Weights of a small GPT-style language model, trained from scratch on English Wikipedia: RMSNorm before each block.
Each number is 200 + 20 x the weight over its row's rms, rounded and kept within 0 to 999. Layers, rows and columns count from 0. The size before them is the row's rms in percent of the matrix's.

# up: layer 4 MLP up, 1792x448, rms 0.0532, rows 1411-1425, columns 224-335
# down: layer 4 MLP down (transposed), 1792x448, rms 0.0385, rows 1411-1424, columns 224-335
up1411,102,193,213,228,220,164,193,223,214,228,199,189,161,202,196,210,184,235,194,219,192,199,206,244,158,183,186,166,191,193,196,232,217,196,197,217,182,175,196,216,216,150,205,168,196,217,167,202,212,172,202,186,201,183,164,203,197,175,234,214,193,162,172,211,164,203,207,213,205,205,205,205,195,215,229,202,226,184,211,190,189,205,185,225,193,191,210,167,173,203,208,219,186,171,206,189,212,227,230,208,213,184,203,216,191,185,208,191,173,187,210,209,177
down1411,101,219,227,203,192,236,262,198,192,177,206,185,197,223,178,229,188,251,198,205,264,202,172,225,181,209,203,199,212,192,203,231,178,199,194,248,203,175,237,177,217,202,263,161,172,199,197,195,186,183,177,208,194,192,189,214,172,188,237,230,197,217,210,204,191,184,215,180,212,203,206,176,190,176,238,192,149,210,199,220,219,191,214,190,177,216,190,192,222,200,183,194,194,217,187,219,173,176,177,171,229,200,179,191,201,192,207,247,174,212,199,221,229
up1412,100,217,215,228,185,199,185,211,196,194,205,208,207,216,210,203,190,223,185,218,177,203,205,194,216,169,230,178,181,178,208,180,205,165,214,190,190,161,196,206,167,219,186,197,217,204,147,247,198,186,183,191,183,208,210,235,213,219,207,215,206,234,177,141,200,210,212,212,209,220,215,177,178,192,177,230,187,204,202,184,221,233,171,192,193,213,192,178,225,192,188,237,214,199,236,211,225,243,190,214,219,174,202,189,190,187,165,164,177,171,206,258,203
down1412,099,185,170,189,184,179,194,211,183,190,175,193,193,198,217,173,216,221,208,199,228,228,183,228,203,211,175,205,193,217,160,206,192,177,191,161,202,192,207,191,206,233,178,179,187,206,191,161,191,191,218,199,226,165,191,198,200,187,205,195,170,201,202,183,191,207,171,231,184,190,201,210,233,212,214,209,179,194,193,224,171,205,161,195,208,191,228,209,200,215,191,157,181,189,224,172,168,208,201,209,194,180,204,194,189,264,216,176,215,211,180,201,201
up1413,101,178,193,207,206,209,210,193,206,222,200,211,203,196,218,210,197,189,216,181,172,198,189,187,240,205,201,182,190,193,203,194,242,180,190,187,164,201,214,187,239,223,222,213,176,211,192,222,211,218,186,200,199,195,231,201,176,200,189,239,186,192,205,205,184,208,232,196,210,245,212,222,196,227,190,238,182,220,191,194,187,223,208,185,188,173,223,176,199,219,192,211,226,174,180,167,202,185,257,189,206,201,208,192,198,201,229,169,197,179,154,280,210
down1413,099,210,205,208,234,178,168,203,220,162,214,190,189,209,203,204,212,206,160,163,233,207,183,215,177,181,188,220,198,205,248,229,179,195,211,216,239,167,206,170,217,182,214,171,227,234,172,153,201,183,211,216,187,201,210,208,202,196,202,201,215,191,197,198,201,211,210,216,199,197,183,151,217,198,234,187,224,189,191,208,209,187,171,196,191,203,189,168,187,181,204,170,163,172,183,219,210,209,173,199,189,219,216,199,205,188,172,214,204,210,213,185,212
up1414,108,184,155,235,186,165,181,210,198,178,169,219,187,196,228,220,202,195,189,236,184,184,195,227,190,216,210,189,183,183,199,196,194,214,212,207,176,180,199,189,178,165,173,197,235,211,193,175,233,173,192,175,208,202,172,232,211,199,204,176,208,191,186,191,174,207,179,243,206,179,189,172,205,186,205,214,185,191,240,210,226,218,205,223,159,201,191,198,187,190,213,166,215,185,186,140,236,192,197,198,206,188,220,208,158,190,207,215,186,196,215,180,163
down1414,112,176,198,172,181,201,219,192,161,195,210,163,196,205,173,199,173,212,210,176,167,194,216,182,162,197,187,227,224,231,196,202,183,207,195,237,161,224,171,140,190,210,207,240,201,228,199,218,213,191,171,165,230,175,208,217,205,194,215,201,158,193,196,219,204,170,167,214,209,255,181,176,172,193,208,191,217,221,208,198,185,222,195,204,190,201,191,191,172,168,193,180,231,165,201,205,194,207,184,185,179,173,178,186,206,226,213,233,228,203,219,221,208
up1415,098,177,223,195,219,208,217,203,195,221,199,170,197,175,162,194,229,222,186,211,187,239,210,234,205,203,212,193,221,179,211,213,208,242,188,226,182,194,229,212,218,207,215,213,218,205,196,213,194,200,207,173,203,190,196,195,210,210,210,218,213,145,207,199,178,192,244,214,203,215,190,229,216,181,191,197,207,208,190,216,187,227,207,231,163,188,172,176,183,223,215,200,193,188,217,190,197,211,215,179,253,196,218,214,235,209,212,215,166,201,176,201,226
down1415,105,214,180,187,190,184,197,159,243,188,197,194,192,195,202,185,207,158,225,229,203,195,190,209,171,194,182,207,194,175,233,194,228,155,186,223,231,237,152,199,174,228,187,188,230,182,200,174,168,182,224,153,185,167,157,207,183,165,230,211,206,186,171,243,213,205,184,190,193,192,222,177,194,212,235,188,206,202,205,195,229,203,203,200,221,210,236,207,214,169,218,235,218,238,235,228,206,212,177,225,208,212,169,198,203,209,180,211,191,223,197,190,206
up1416,095,167,162,208,177,194,202,195,184,172,209,218,200,153,179,228,197,190,200,192,187,189,219,219,185,206,202,238,213,203,197,214,199,190,222,188,212,199,198,181,190,194,212,223,212,193,211,195,188,227,226,190,199,219,192,215,208,209,203,202,209,180,209,208,207,190,217,202,216,229,183,170,221,173,176,184,153,215,183,220,210,229,236,180,208,186,224,183,197,234,213,220,229,198,195,154,197,172,212,189,212,190,199,237,173,197,191,170,206,208,206,175,174
down1416,095,221,228,217,202,194,217,198,201,226,210,195,221,218,203,159,197,231,198,194,220,177,214,204,190,174,188,185,161,180,183,235,195,195,179,232,179,217,162,197,194,149,193,160,239,183,158,159,187,177,206,189,212,166,214,208,194,212,202,219,200,226,205,175,231,198,166,161,215,205,204,217,168,189,222,228,230,197,197,172,181,202,176,192,182,209,196,191,184,170,173,177,209,215,228,225,199,191,168,227,214,167,188,166,242,224,219,230,211,212,155,214,205
up1417,106,222,206,180,192,183,183,225,190,236,205,173,196,180,182,232,188,201,193,198,192,213,200,209,245,243,202,226,213,193,171,198,178,210,216,234,193,207,209,218,214,217,205,180,214,232,168,206,212,189,183,223,216,193,184,245,204,216,212,183,153,205,176,216,162,180,209,227,188,207,195,191,231,222,178,206,188,208,171,146,212,165,216,191,170,195,220,181,201,218,186,232,224,199,181,222,204,214,226,182,202,195,196,194,209,178,198,228,203,223,222,193,190
down1417,110,201,185,171,157,209,176,180,165,208,186,206,215,218,187,192,218,175,228,193,218,212,208,199,229,204,234,228,164,189,172,205,203,177,185,202,189,172,173,216,209,200,198,203,207,219,204,193,187,186,212,220,214,176,198,196,158,192,187,161,194,242,210,183,140,228,189,187,215,190,191,142,207,171,170,204,205,232,182,187,195,195,204,185,189,191,207,222,217,191,183,223,204,157,181,203,190,159,180,204,185,189,203,215,184,199,183,203,208,160,182,220,211
up1418,098,206,213,216,199,199,169,203,191,160,194,171,220,217,180,193,208,246,188,218,176,192,199,202,203,199,199,224,193,208,214,194,227,197,230,196,162,182,195,201,182,201,207,161,187,229,212,214,214,215,198,206,171,181,177,225,209,185,204,182,193,185,182,205,208,217,202,162,203,212,165,191,211,191,159,179,212,225,176,222,180,208,241,181,210,195,220,197,238,191,206,202,192,234,170,194,198,221,189,196,218,147,202,182,174,183,225,171,178,193,204,183,198
down1418,099,206,168,193,195,197,192,204,225,212,200,230,196,169,196,177,234,158,215,182,235,192,189,216,197,198,231,199,170,174,176,195,178,186,195,195,251,216,219,215,229,182,197,171,244,219,193,200,166,180,169,208,181,208,208,174,176,197,170,187,200,210,192,218,181,185,206,190,169,153,225,200,191,190,240,209,194,197,199,218,235,170,218,206,190,205,213,185,195,219,186,196,173,203,196,172,197,183,237,221,201,205,219,195,218,230,180,197,237,184,192,201,197
up1419,102,177,219,191,225,198,209,190,166,201,210,216,210,199,174,209,172,244,176,177,139,206,208,204,228,195,185,213,214,209,151,189,213,202,211,205,179,186,182,225,179,188,200,172,209,205,198,201,180,190,210,197,194,175,217,210,212,212,215,168,178,228,193,210,207,153,241,204,176,210,211,234,191,214,188,194,181,216,211,241,179,213,201,220,215,214,198,197,180,216,214,186,196,195,209,188,217,161,217,192,225,173,237,198,205,182,196,189,199,190,197,214,202
down1419,102,206,170,232,195,178,194,207,182,166,216,198,205,190,193,201,215,229,193,169,190,176,192,207,215,186,219,219,171,173,166,222,176,202,220,229,193,224,192,218,175,176,189,181,223,231,184,189,206,162,189,212,197,173,192,210,202,195,212,179,209,210,186,191,192,218,179,162,215,241,174,186,179,202,182,211,220,222,184,218,189,230,198,220,205,194,194,207,206,192,191,246,198,218,233,227,162,209,177,205,179,208,173,199,233,210,210,199,174,198,209,218,201
up1420,113,213,171,205,199,195,172,215,195,202,201,192,222,232,215,235,205,207,169,198,194,224,185,207,178,180,196,204,193,197,199,235,197,229,192,214,132,197,171,188,237,224,197,181,222,203,176,228,188,181,181,201,191,229,210,217,189,195,192,194,196,217,170,199,211,198,219,233,239,202,194,193,209,197,176,174,193,231,237,213,203,206,177,214,214,185,175,215,219,207,216,184,217,188,199,203,207,248,182,197,230,192,181,226,202,199,228,189,178,191,201,230,168
down1420,115,182,181,190,174,222,197,158,220,194,175,167,222,205,205,204,191,215,174,193,182,186,185,197,212,196,193,216,173,198,173,217,200,194,220,200,207,174,236,215,186,195,214,190,223,199,212,218,215,183,187,216,209,199,209,161,164,173,208,172,186,226,220,222,186,233,239,206,190,198,223,197,215,169,195,205,226,212,210,189,224,209,209,189,191,261,201,195,210,207,212,193,181,215,235,212,188,202,201,193,167,140,223,189,212,212,184,216,192,186,205,181,169
up1421,094,186,197,202,233,187,194,223,210,171,177,192,176,211,206,198,177,200,188,196,206,221,220,217,237,210,240,174,223,178,217,158,196,195,209,216,149,174,220,229,202,188,236,158,205,230,186,239,191,156,220,203,223,223,200,182,207,181,194,213,200,183,229,216,176,190,202,218,200,203,220,217,236,179,191,200,235,228,183,184,210,198,154,222,177,205,199,166,200,188,212,235,237,189,210,172,240,215,221,217,165,212,205,203,188,196,188,199,188,190,203,203,223
down1421,093,221,221,173,207,207,198,206,187,240,201,209,202,200,201,200,235,185,191,222,187,208,205,200,178,166,177,170,209,223,193,211,210,217,204,185,209,209,184,186,166,214,213,204,229,206,177,197,199,233,211,212,190,178,225,187,213,192,197,183,192,198,207,167,178,186,187,208,198,170,210,183,182,218,208,215,182,191,179,188,182,200,190,218,212,224,194,237,188,225,207,169,210,180,204,266,178,209,199,222,195,174,200,236,195,181,201,197,184,197,208,204,181
up1422,102,198,191,203,202,198,231,195,182,183,197,174,177,203,197,191,225,208,191,195,187,188,204,227,237,188,221,205,202,208,215,178,210,182,218,186,185,219,189,219,167,189,174,175,203,191,183,209,177,220,175,176,187,202,196,200,199,196,201,218,161,223,187,217,203,197,206,222,194,250,176,219,187,216,201,239,195,220,178,216,231,218,223,198,222,200,227,186,175,206,188,200,199,196,226,175,211,206,237,192,208,202,212,163,202,234,197,207,196,170,207,181,211
down1422,098,198,200,216,181,220,212,203,211,216,206,184,225,205,208,152,213,171,182,180,225,185,210,192,181,217,188,222,200,195,227,232,194,183,162,208,206,206,222,226,182,198,195,198,191,211,183,184,186,218,205,179,180,206,188,187,245,234,223,194,218,219,180,230,210,204,199,221,182,202,203,213,191,199,197,187,216,203,247,189,187,169,219,180,199,198,200,177,211,207,187,201,222,230,208,235,180,187,155,202,239,215,221,198,226,195,241,230,193,232,205,223,176
up1423,107,220,227,228,151,174,182,185,201,230,186,199,189,204,206,203,170,209,209,186,170,203,215,230,174,222,195,168,227,220,211,188,215,209,192,178,204,199,170,178,175,165,190,192,214,185,198,208,219,198,195,176,211,182,207,217,191,166,222,223,215,147,233,149,211,206,243,184,176,217,195,177,213,202,160,200,184,219,209,185,231,201,184,186,205,219,213,187,192,215,232,212,223,159,204,199,207,202,190,194,185,163,222,196,193,192,195,173,220,194,206,207,200
down1423,104,191,180,213,159,207,197,231,182,191,221,205,175,210,182,188,206,203,179,195,204,191,193,232,167,214,200,181,213,210,192,233,189,222,176,209,219,187,182,174,207,191,188,247,204,237,214,200,211,200,208,173,178,215,215,206,176,197,188,188,167,220,217,212,220,193,189,236,197,193,220,186,177,204,205,235,208,200,222,212,163,147,229,228,224,208,235,201,211,199,216,172,242,206,204,171,220,177,206,207,235,216,211,227,222,178,216,180,197,227,173,219,205
up1424,102,192,193,182,206,204,211,183,187,165,222,211,202,174,201,205,186,206,192,188,190,234,218,247,200,225,184,210,226,171,189,175,208,193,196,194,171,182,190,211,194,178,167,219,221,187,190,231,165,210,195,171,179,222,182,164,204,180,227,169,178,168,189,182,208,160,211,216,200,196,173,200,205,219,170,186,192,229,183,186,195,199,177,186,223,212,199,198,227,183,196,211,229,220,193,163,183,170,215,173,196,209,187,199,206,198,173,191,169,193,210,212,176
down1424,103,198,174,208,230,217,202,206,211,198,192,167,212,208,152,188,168,188,200,179,186,186,184,188,201,181,227,214,225,184,222,195,197,170,196,215,210,219,186,176,242,189,199,175,196,204,234,209,221,155,198,208,184,168,200,224,188,181,191,201,223,218,176,176,188,246,173,193,224,210,198,232,239,212,191,199,210,198,167,175,199,209,214,203,171,190,182,196,178,175,152,233,219,188,172,217,208,195,184,181,208,207,195,201,178,205,198,215,205,234,213,197,237
up1425,095,208,175,168,203,188,210,173,184,204,219,199,159,237,194,229,214,214,223,201,195,214,224,193,194,207,185,220,216,201,185,216,197,225,183,223,191,152,225,173,200,180,218,187,201,181,162,215,244,222,188,211,199,186,196,217,191,202,192,244,224,176,172,186,203,163,217,200,178,225,213,183,222,200,213,240,185,182,200,195,202,216,167,207,178,173,216,151,201,201,196,214,223,230,198,181,204,220,209,157,201,196,209,206,134,213,219,205,205,175,221,184,229